{"n_head": 3, "n_kv_head": 3, "head_dim": 96, "vocab_size": 8192, "activation": "geglu", "norm_place": "pre", "lr_mult_qkv": 0.7, "lr_head": 0.0108, "grad_clip": 1.0, "steps": 3536, "dataset": "wikipedia_en"}
Each number is 500 + 25 x the weight over the matrix's rms, rounded and kept within 0 to 999. Layers, rows and columns count from 0. Numbers have three digits each.

# layer 2 MLP gate, 512x192, rms 0.12, rows 380-402, columns 96-191
507475446554444498535530510484529480499509521466451481497545513523518457543480521493515488531521517466492504551525502530475511497466515470474521465510518473520579453477433527454515488512477427477498513530534510501502491553543490540520477536481531482540481539503497499534503512503492487560
500477469454500492503493495517541500479535530478480507468536537496489466487536501481481451487486502455507496493476515556481472512510463507533490458552482499490508515520532468507528488492523482470478478497525500470510508474561500488479467494472509465523531497498510501531548503484512487484
496498495494537448507475508501519496510553498474450494468499486496532517496538496492521514490447514525535493498456520466486511507523485500451456508506494476543483523480516532442513528482504530517484512481477535496494496540515501477506500516500494526546503486525499499453541488515479528517
526494513492514504473494544503535508467525466490501531498502527484499524506479479519492513481496471558444532496471472498508530467495499458448500536494472513484550467484513528494547505484522501482487506534493495469498532546462514490513520530487489528531468504505526524504506500537491482533
499497492423526456473536530500466547478507494528531476515563472483440482465479481471502464451481506491542489523561538474486494460529506560477495512495504508503497499527501462480510504448488517493518535502514533518473508497509545507523546506476483529515473526446449524475480509497474482483
475480465499449416495505522539497499491477502548544489493485500520520489517467538528472513498486485522472471507503512546470534556501515474454507483482508535504469527463485521492524520466506528522515487512512490506489484501503487504479550496534477499510463504520494466515500518546462512500
475492501504460535470517530505493480501486508476496517549530495476513481498495484469523517515516504498460490499534498503507524504511495480517486482546532497566471494493479511525509494497540483507446530514503502473499525519510540516512553460500483521481466490488468487507507495494517483517
479503514482513518496546512521532518479525482511492525485498477553488483506546541519529483465485508476520471483520539511504472505455495510545464473467501483526492502515517540491529465520524491528468498527464478516502534504494511497464528489484520483493497501520516515521531501490491468503
493515452460493521524520472493486548479453510521491505476499493497494524480501467477538512523496511528527528484476499524474501515504476469538507486500497497478477506492516528501525505494507461476505508466455511474495475476530493491461477493482523520499466499506486484496490513532523491513
501482501464475492524503485517471515483515493489531450456508499498474506511499508505498473536477489476518449481521540487488511491486506492536497460511502509509462486503540510475530515467531513503468522488506477497497471458517464478557502501507485477524509466490469508533516497487506492506
476474456502468543524515489521459540514502513528497514450463511509476483514516499445521493527459500504474526510485520491496468466514481475531532503507490448490510521511510473519461479518474507525497443521517498511496501495503506532495507486449501516531500494448526513522500472465525539512
467540465471524543525543489477509503470490509447505490521520519485526478504503522433518517477500519538510523543509504509487484460474473466503529498479506471525470487525533479486520500551500450514503509464467503501490507460504470462484497494490529510497451490488512526487519462478468528465
460506510509488484515462524501515495512493508498530516497524476474485426480526540540492457516505505517489432485473487506491522523489478524556512508526512509483507486459500509480522482518499490482513450510555463542490456519500501500540456495506502425491510501489509486492472493523504476556
518500501472516492485509452533526543531464509490508481501510488532459505467474502479494512476451520507525509520503447440478499537525487488485526498483495472472490473490536502471468477496472486511502498480492493506517465520479507488501502491485508526490522479510496501465519494478491476516
464470525510519529540489470492545527468501557474511502514450523488539506486497521498466519493512511516525523460591512498475490508489479486509482504488475464466521522483474509560541499468511493471529496516482510528507454534497566495504480496506514528463512522482488459488463497501529470486
494494506518516503520498514508520493481522500508518503492489506539512473501530505514527488492478504491523521556510468521515500469517532466502525532481537542498465501543519492538522499548511497463474555531505474487513494436515541479476540531520483507489550476500516477504491472503504517525
509458501525516513535484523479488479518490517503498561485466509492537518549458528470494516514521487485449487491486468515472469456471487523563492458513528507522487504448521480568497478573542502501536489472582482509529511478545501466501506513441496471540528472493507510483476463477516554512
496479471507471505538490500498537499476480471488497497509467480499470550504517501503547519499491504488519515506538536581527523476551542479460487474509464476510495510480514514509481461521513521476472499466514486486501501491518511495476523496455513531464489472490475504535484437460515500492
510531482464479486544529488474523492516505513476478492500502527503512492477475495516502517467511497496483525524471495530523470484489532520453524501494493511488480453538509509480479463458490486504496507481475490465489503487520516517544498485494534480478491513523534485496506508500520480467
545486467512507501479486483476466499507478497503513544545452512478517457521484458491493527493516498497521493545500487518489497490540476494532511507485523539488470478547511505494501485530498491553456468513512512451509510528505506502541545533478447482505522524506488558494507504508488573469
455512495462482514525476501513544492496491487535484497490462514512498525522482462490482503511459506483503476456491457473492517469508506496516445507473457490472531524518482501466498516496507502502490530500512466523520525469524506476495510494521490503517517476532518529520518555486512488519
506503499469503496475502471491500468527501490491524506541517505492475491502482522503513488485500467490501464522538471458496486491502458517496528482514432504430543470499489498500485483508495480488475485480482469496508508475512524552509522471512506519530480495492503536503541496495508509504
568539515483494505518513489447509504526499530493483506503529492518542584506522535482548501494457513502495456539519477520492531513487481502460459489521489505471483508501494479490532447497498534530487486476490510483509536461520546486480502530469509553499491516463474526490523482530511525460
# layer 2 MLP up, 512x192, rms 0.12, rows 380-402, columns 96-191
515503496514500494468467521504512476497489480507515540486508566505521472472453479474481489482525518508490523501526501470480481504493506509537522528537485491424550553535503469487440543497486504524484523508486478484495508488445494483473468500528519509507456495451501511474459538532517488495
463496532536505515470527529502482490508549454529513481482492483535507457528473540495517475524492475485466499510465555479523481499472496494519532512524490477504482480555450475493463540474541481457489534506470514480516521460553512491490481512520491497539517486523503521490537478529460533498
463497463532521511491470556473469515493485492497468495456493495475488488549525528466489519539512500524504512511484471523485501506498536516493481496452505419539509554497508501509512530514552544471488486492525476501485506582497514512503512481544466527506501512550528496459546489512480540508
448538455515447486495477495498527494463493485488484566469521511545439507508499488493498482494493485511499525495527465530521501509533491484494523504510534496521491489478550498566512508524509506478518492522489535501493466480536478490514488517465508507487521489508451503500483465468485513489
508492496507545531534468513549534481456505548512481540518431504511500503524523487477489478530488511490491504528470496492502472511473509476496507483497518480478509505535506542494477526557487507452522474510502500492500467485530498543500541501504505549469488519543503523494561518474463505482
514474523525531555497514486465497490473533497465477497484511499469500518477503509472518485493517506514501533541505507521523475494513515488499512506500482478499502487468486488523519463544466464505493516507521541494504496521492488514506473480469539506471541535493541522502480487511514509499
529512509528493476529500507475528528487525511534486540560493490505492509483551487481533472518463505484517530511468510476520521484485512505461479477496519506484541464533492517435510474507470515496504491525512487467485510490502476489521480482524523447457537508519523472501464507460457479512
517491514518472494496498470522480502431514502558505503495503509534484515456482470521503481470479495524556528496496529506525481518511509518479448493540490485503436512495492540529498511493550501527517506500507498517537545542503490449501489478522543499518445524502485496529482487499504449515
499493488500498500458480514484541498529500512477506486531533488490506472508452492475492473524532464518481449528530500490541496493469523441524465478495551458519511520521494532454532473485507454524510493466495478467538482516491514509532503493505542513487511513475540526536519545446458525485
492477506480509522520535479502514519475501493470514464493493513521496475536472474477527524529438487465539488505528506462479501480489508515539569409476491486525494513499503509506530492485492512482498505530456508480493476505482543518511520505505532502536524477517493519499466470496472480513
482484500527499545517529517470510549499450532548492467457460533479497527484464475469547494502483509502532469537498499522489495509470490499476516506539492531478468515490539467495492492523544512490502514508507511515481485451512527497510505475483494532481502511491527517579508464456531505473
457503511515558487492509528496499492520457479500460482511502522490541480495515509553509477499523491502477484481472489502470534497516521531487449539535533487476493486534503525554534522434488462516506458502536541503498441491497496514491548496499517476479556487463523448497485503546472472521
564500476484504485518471453486535484470474490519494472550508497502486509502486477455501528516526460522476526479504502516516482496513486486519497535522496483521470516480506490520465519547488508517456514496494549468505485470512484540512567468476529500491469467468496494502510520507519546477
491485501484515497504522470512523517510458501494510523503487492494511472508468476466520494491480475531493530488485514461493471465523521449528523466512497503490502501504515497538492540490467510493482487483509494518532513496474509506466483486530529521479512495497507489495498529479499510508
499464470470510542500489534490458476490494452483524477513489486520490491483486520488449478514476515486450465439479544490517500515530441497512474494542463506489490483448519551474463505515480492449491531515490491466482519518516499474513511521512513502483504512507529484494514493513515526470
513472541486499499465487471515567479505507509514491516444543488501484495488510510507516489517485480517530511591493536508467517507501498478518486503454529497501506529488491493494502485526510503519493521502502530463569523516489543493517523521511486536520546428512508551509502474467453508490
537471556507502494509521499528509496512522504512551532510528519487500477502539513482482462545517532462468438465526509483462516466531514549475481529518483528499476506473505500490464511516484494509505533450464464516493508495515497527517520540465471501514507487536515504485476483478487502483
515484477487451471505505493496501482499487490521520476509508486511482527480519542454507481484498477494447505493524499509526508500464483489511509480530517502526496512480484517501486483474478514533496481470523496498494496483518525503499513489448524550475432515504477551497497517496537469513
490498538502481487539498463492485509470503505498509500492491492505511486541487490531530525498490484481512537532488506495528490469466520519464500510496477524475483464531503501520461484471513507501523555478490478492475489508532487490538483487497502461462517510518548522497485479508522495472
507530484524473500469491486477460495512543471513478511523451476503504475544515487429529503484532509532488443492504463503560503531522505477465462512477519495497480481464465467503516513470535509541514497495540540457490503496478472488542512526466469487501462559479510500515463503534472500479
486549517497586539528506492516502494504520486488503519537481526497524498514497498505500503473484516488532474493494499537496543461513472535464473521510430506508485469482471500516557520553484508472519510512526501569529526522508477480523489535524510514471478529480493497492531498498523548501
454515521517510518522528529510509476450462482520496494464475511490503527507509471509492502537469501487511506518455517510471509503498481485513477485501533536568479530501510508497517503509518502497496504482490537492484488475478471416510484516495490509482530497517513463497467450469464505469
488480495498513501525484451477546469490491495502493553469450506499477488468488504500485498519529465528493503493534470480512480482497477429484535486473465574515488491526525536544487502516524523484488502517530488481481502496482446487480509489530505504448502495541492548509524553520536477535
# layer 2 MLP down (transposed), 512x192, rms 0.113, rows 380-401, columns 96-191
505478480541460496521547511503447483504505493494472549484504515528485551473494485583504533527490519515546526497515502507464478506471560480475507520553462492534514486475487525456511503510493478506497556502503520521521511468509491473532470511453520473516465516540504495485497499458508476489
502508483496501467508480499485469507500488517518525522551476487501488537486504495548507543474482513538470502502505486492497532506500495475504508528471497530504488481493527488497496497518486524509509486496512525507484501510456511492493520481507519518467473526508493472510461509484502499464
459529503469546479453511504515488506528493495538497511490503518461477500540485501573503487504510487479475436491497487439481461526529467518520507523579495533487491488502524496520486516497472485500499483448514506503522493488504494490514533474528487507508514496489484489504503504528532490484
485464499474507479490558460533473455471484464509536457535455511543506475458469573465514448501545537461490469515511489499478481509498521501489491499492528468503469495496511481545464487522510492503514515481495487534491456453513555533524524529462505521461467534479526547489518516493557491477
457503465501495504509528501472487481487501535490540538484560525519479525496444543516493497478516494474476499430547505539501524462507507482482527519507485499529449509499480451472482458456506501520477513468516525500504538529466531487513482480498501526484488477456481521490507511518489547510
488512490492490473491476518537514490507551484522502537545515522508521527512509532518509523507484522538450497550538507460541502463526523482449471516494500465480523531508528544514486530483526524534494510515531518516488537482497501495488496525500490503507510512503558473523483507513474506517
572524527485517500514514497522520509492489502527491482481482504517492505494525509506484550480501519529471537514482547507538484504496514520498483526525469506509483506491507531504462498538501469490538504463499532481503499525513554525480484517491510496495445480464500505512466476541542467499
541500522477502481521472512514486479532496516481500489463473507508512505503512485504475514495518496534471505538459509503543523462521483478480538514468534538513547491508496465498474489509513474473536499463517504533507512466489554517499536496482479511535542489514514514510520545544484552518
502498483459461478503497510534495486503462519499488517539437487511485531532514497515516503475507525472496514485510500527549537481560504494477494502491508495508525518485479504495517489510483506482499485487531481500495496470500496493470516464500458514502504501523466439474509491478526439495
529511513508522503498467490494527491541478475505512504523501517511496501459517495490472513457536529532473551520537459512480511503477507536465485568496527572500521503505490510476485512530508475538544526477512483528507496516497501520518518493519486528499493551490505462478497499509498486497
509538487511522517481510471503491501486514499478515505498476526510530469517534476503472518509497481526480535487477533512546519491471519529491465506493465520537526478531508527486507517503462483533468478486483523492486482553484494495469488484497510488510512509516548484460493515510504496516
531457496527498460505502506539523493525471476497532463499501480490489456515548473464510499494445453488477521505467527449516437564513487497524475530539478476496520489498465493460515523519474509490490519476512518518492477551531560527523513472476525496521503522510552452515451540470531478509
518534530488517472470458447500511554494493439554535471530475499491577537520481478552489481532478525493480467522539502473504494454494460461511489483499505461477472517501554514513537452497498517498548506501518504442497521517501532531517540468460486497524472494486505526505485486520495520505
516488499467514498549488514460495532516529502511509513511543475524494484503492584499482477522511522456490501516515510497498530513465480589532453547527508563521475516508515517524484457499507519507463525482478514462466522491537491502482504505488464495505484527472486532528483483506502472471
515512476510495470473497507463491477499458519528471523483519522472478521489501466503549483438487513518467467500465501460501513535525502494468513516510526516523512469511533505491508483496487536518503506472498495475501515493518477516537510515474515516520484459515468500508514502471497501512
474473466506475539523523499505507501510559513522488492500459510519525458453535484523521505482524517512500477536511528494494488558542501509545546481528493495527494533495485515521539487533494500508470489491475475474504510482486469509447479527532485487496494548485490529502553496543542504494
503471503484515492527507460515484553496501449545451528482553501496488545499507454520512466523541498462490501481517442484531501558526501519541470502484544489473500519475495506492550482482522510522500491518493524487532466495477479531460524523509504462531493499502481479512503514454503442549
469509506515542504491516522508474510523527510510530514475572489482488502575454447498507520514474525522478485541494463491516502512519533474509497449513502528482509492523491530489543497554513529477514541517494462468503511467499533478468489551527518482449455487507513514516482460522480480489
468503442507507521477495516523535476494502508500449433527459462522532481496508479482498514536444516479523488480502524480500527496483481484533471481525501496497494509490473496543517533505543525532498465570512487503533454494490536522487462531499524475522476499498483521499529534475484485508
465479524509472471514457484503478457437480494511517518517494530553556482493456541528494471470511499520508485517473519459486473481541528450468505524427513530500514479489464520511506500488500527518521481553503521506439513462534525413546496486482461523468504490533495485500465493529559488445
518493464541530509504473499481516534481504500492469484564512495531504483541505470508483487503457526495491499515490496468482531523507543512462461533478476443496544545478495483453538473495520509491513504517463460526487515526495524494483527559510499474497512461531550523522485525521514510524
498487499492475490500508556529471478508522499532476506517483503492507478494536474480512485462507513512512508499519490504493494482477516523466521507528494479494507446530517491492472473502483504489504506448523496509517474498501542524467496536452468482512514494490470531501528525523489511447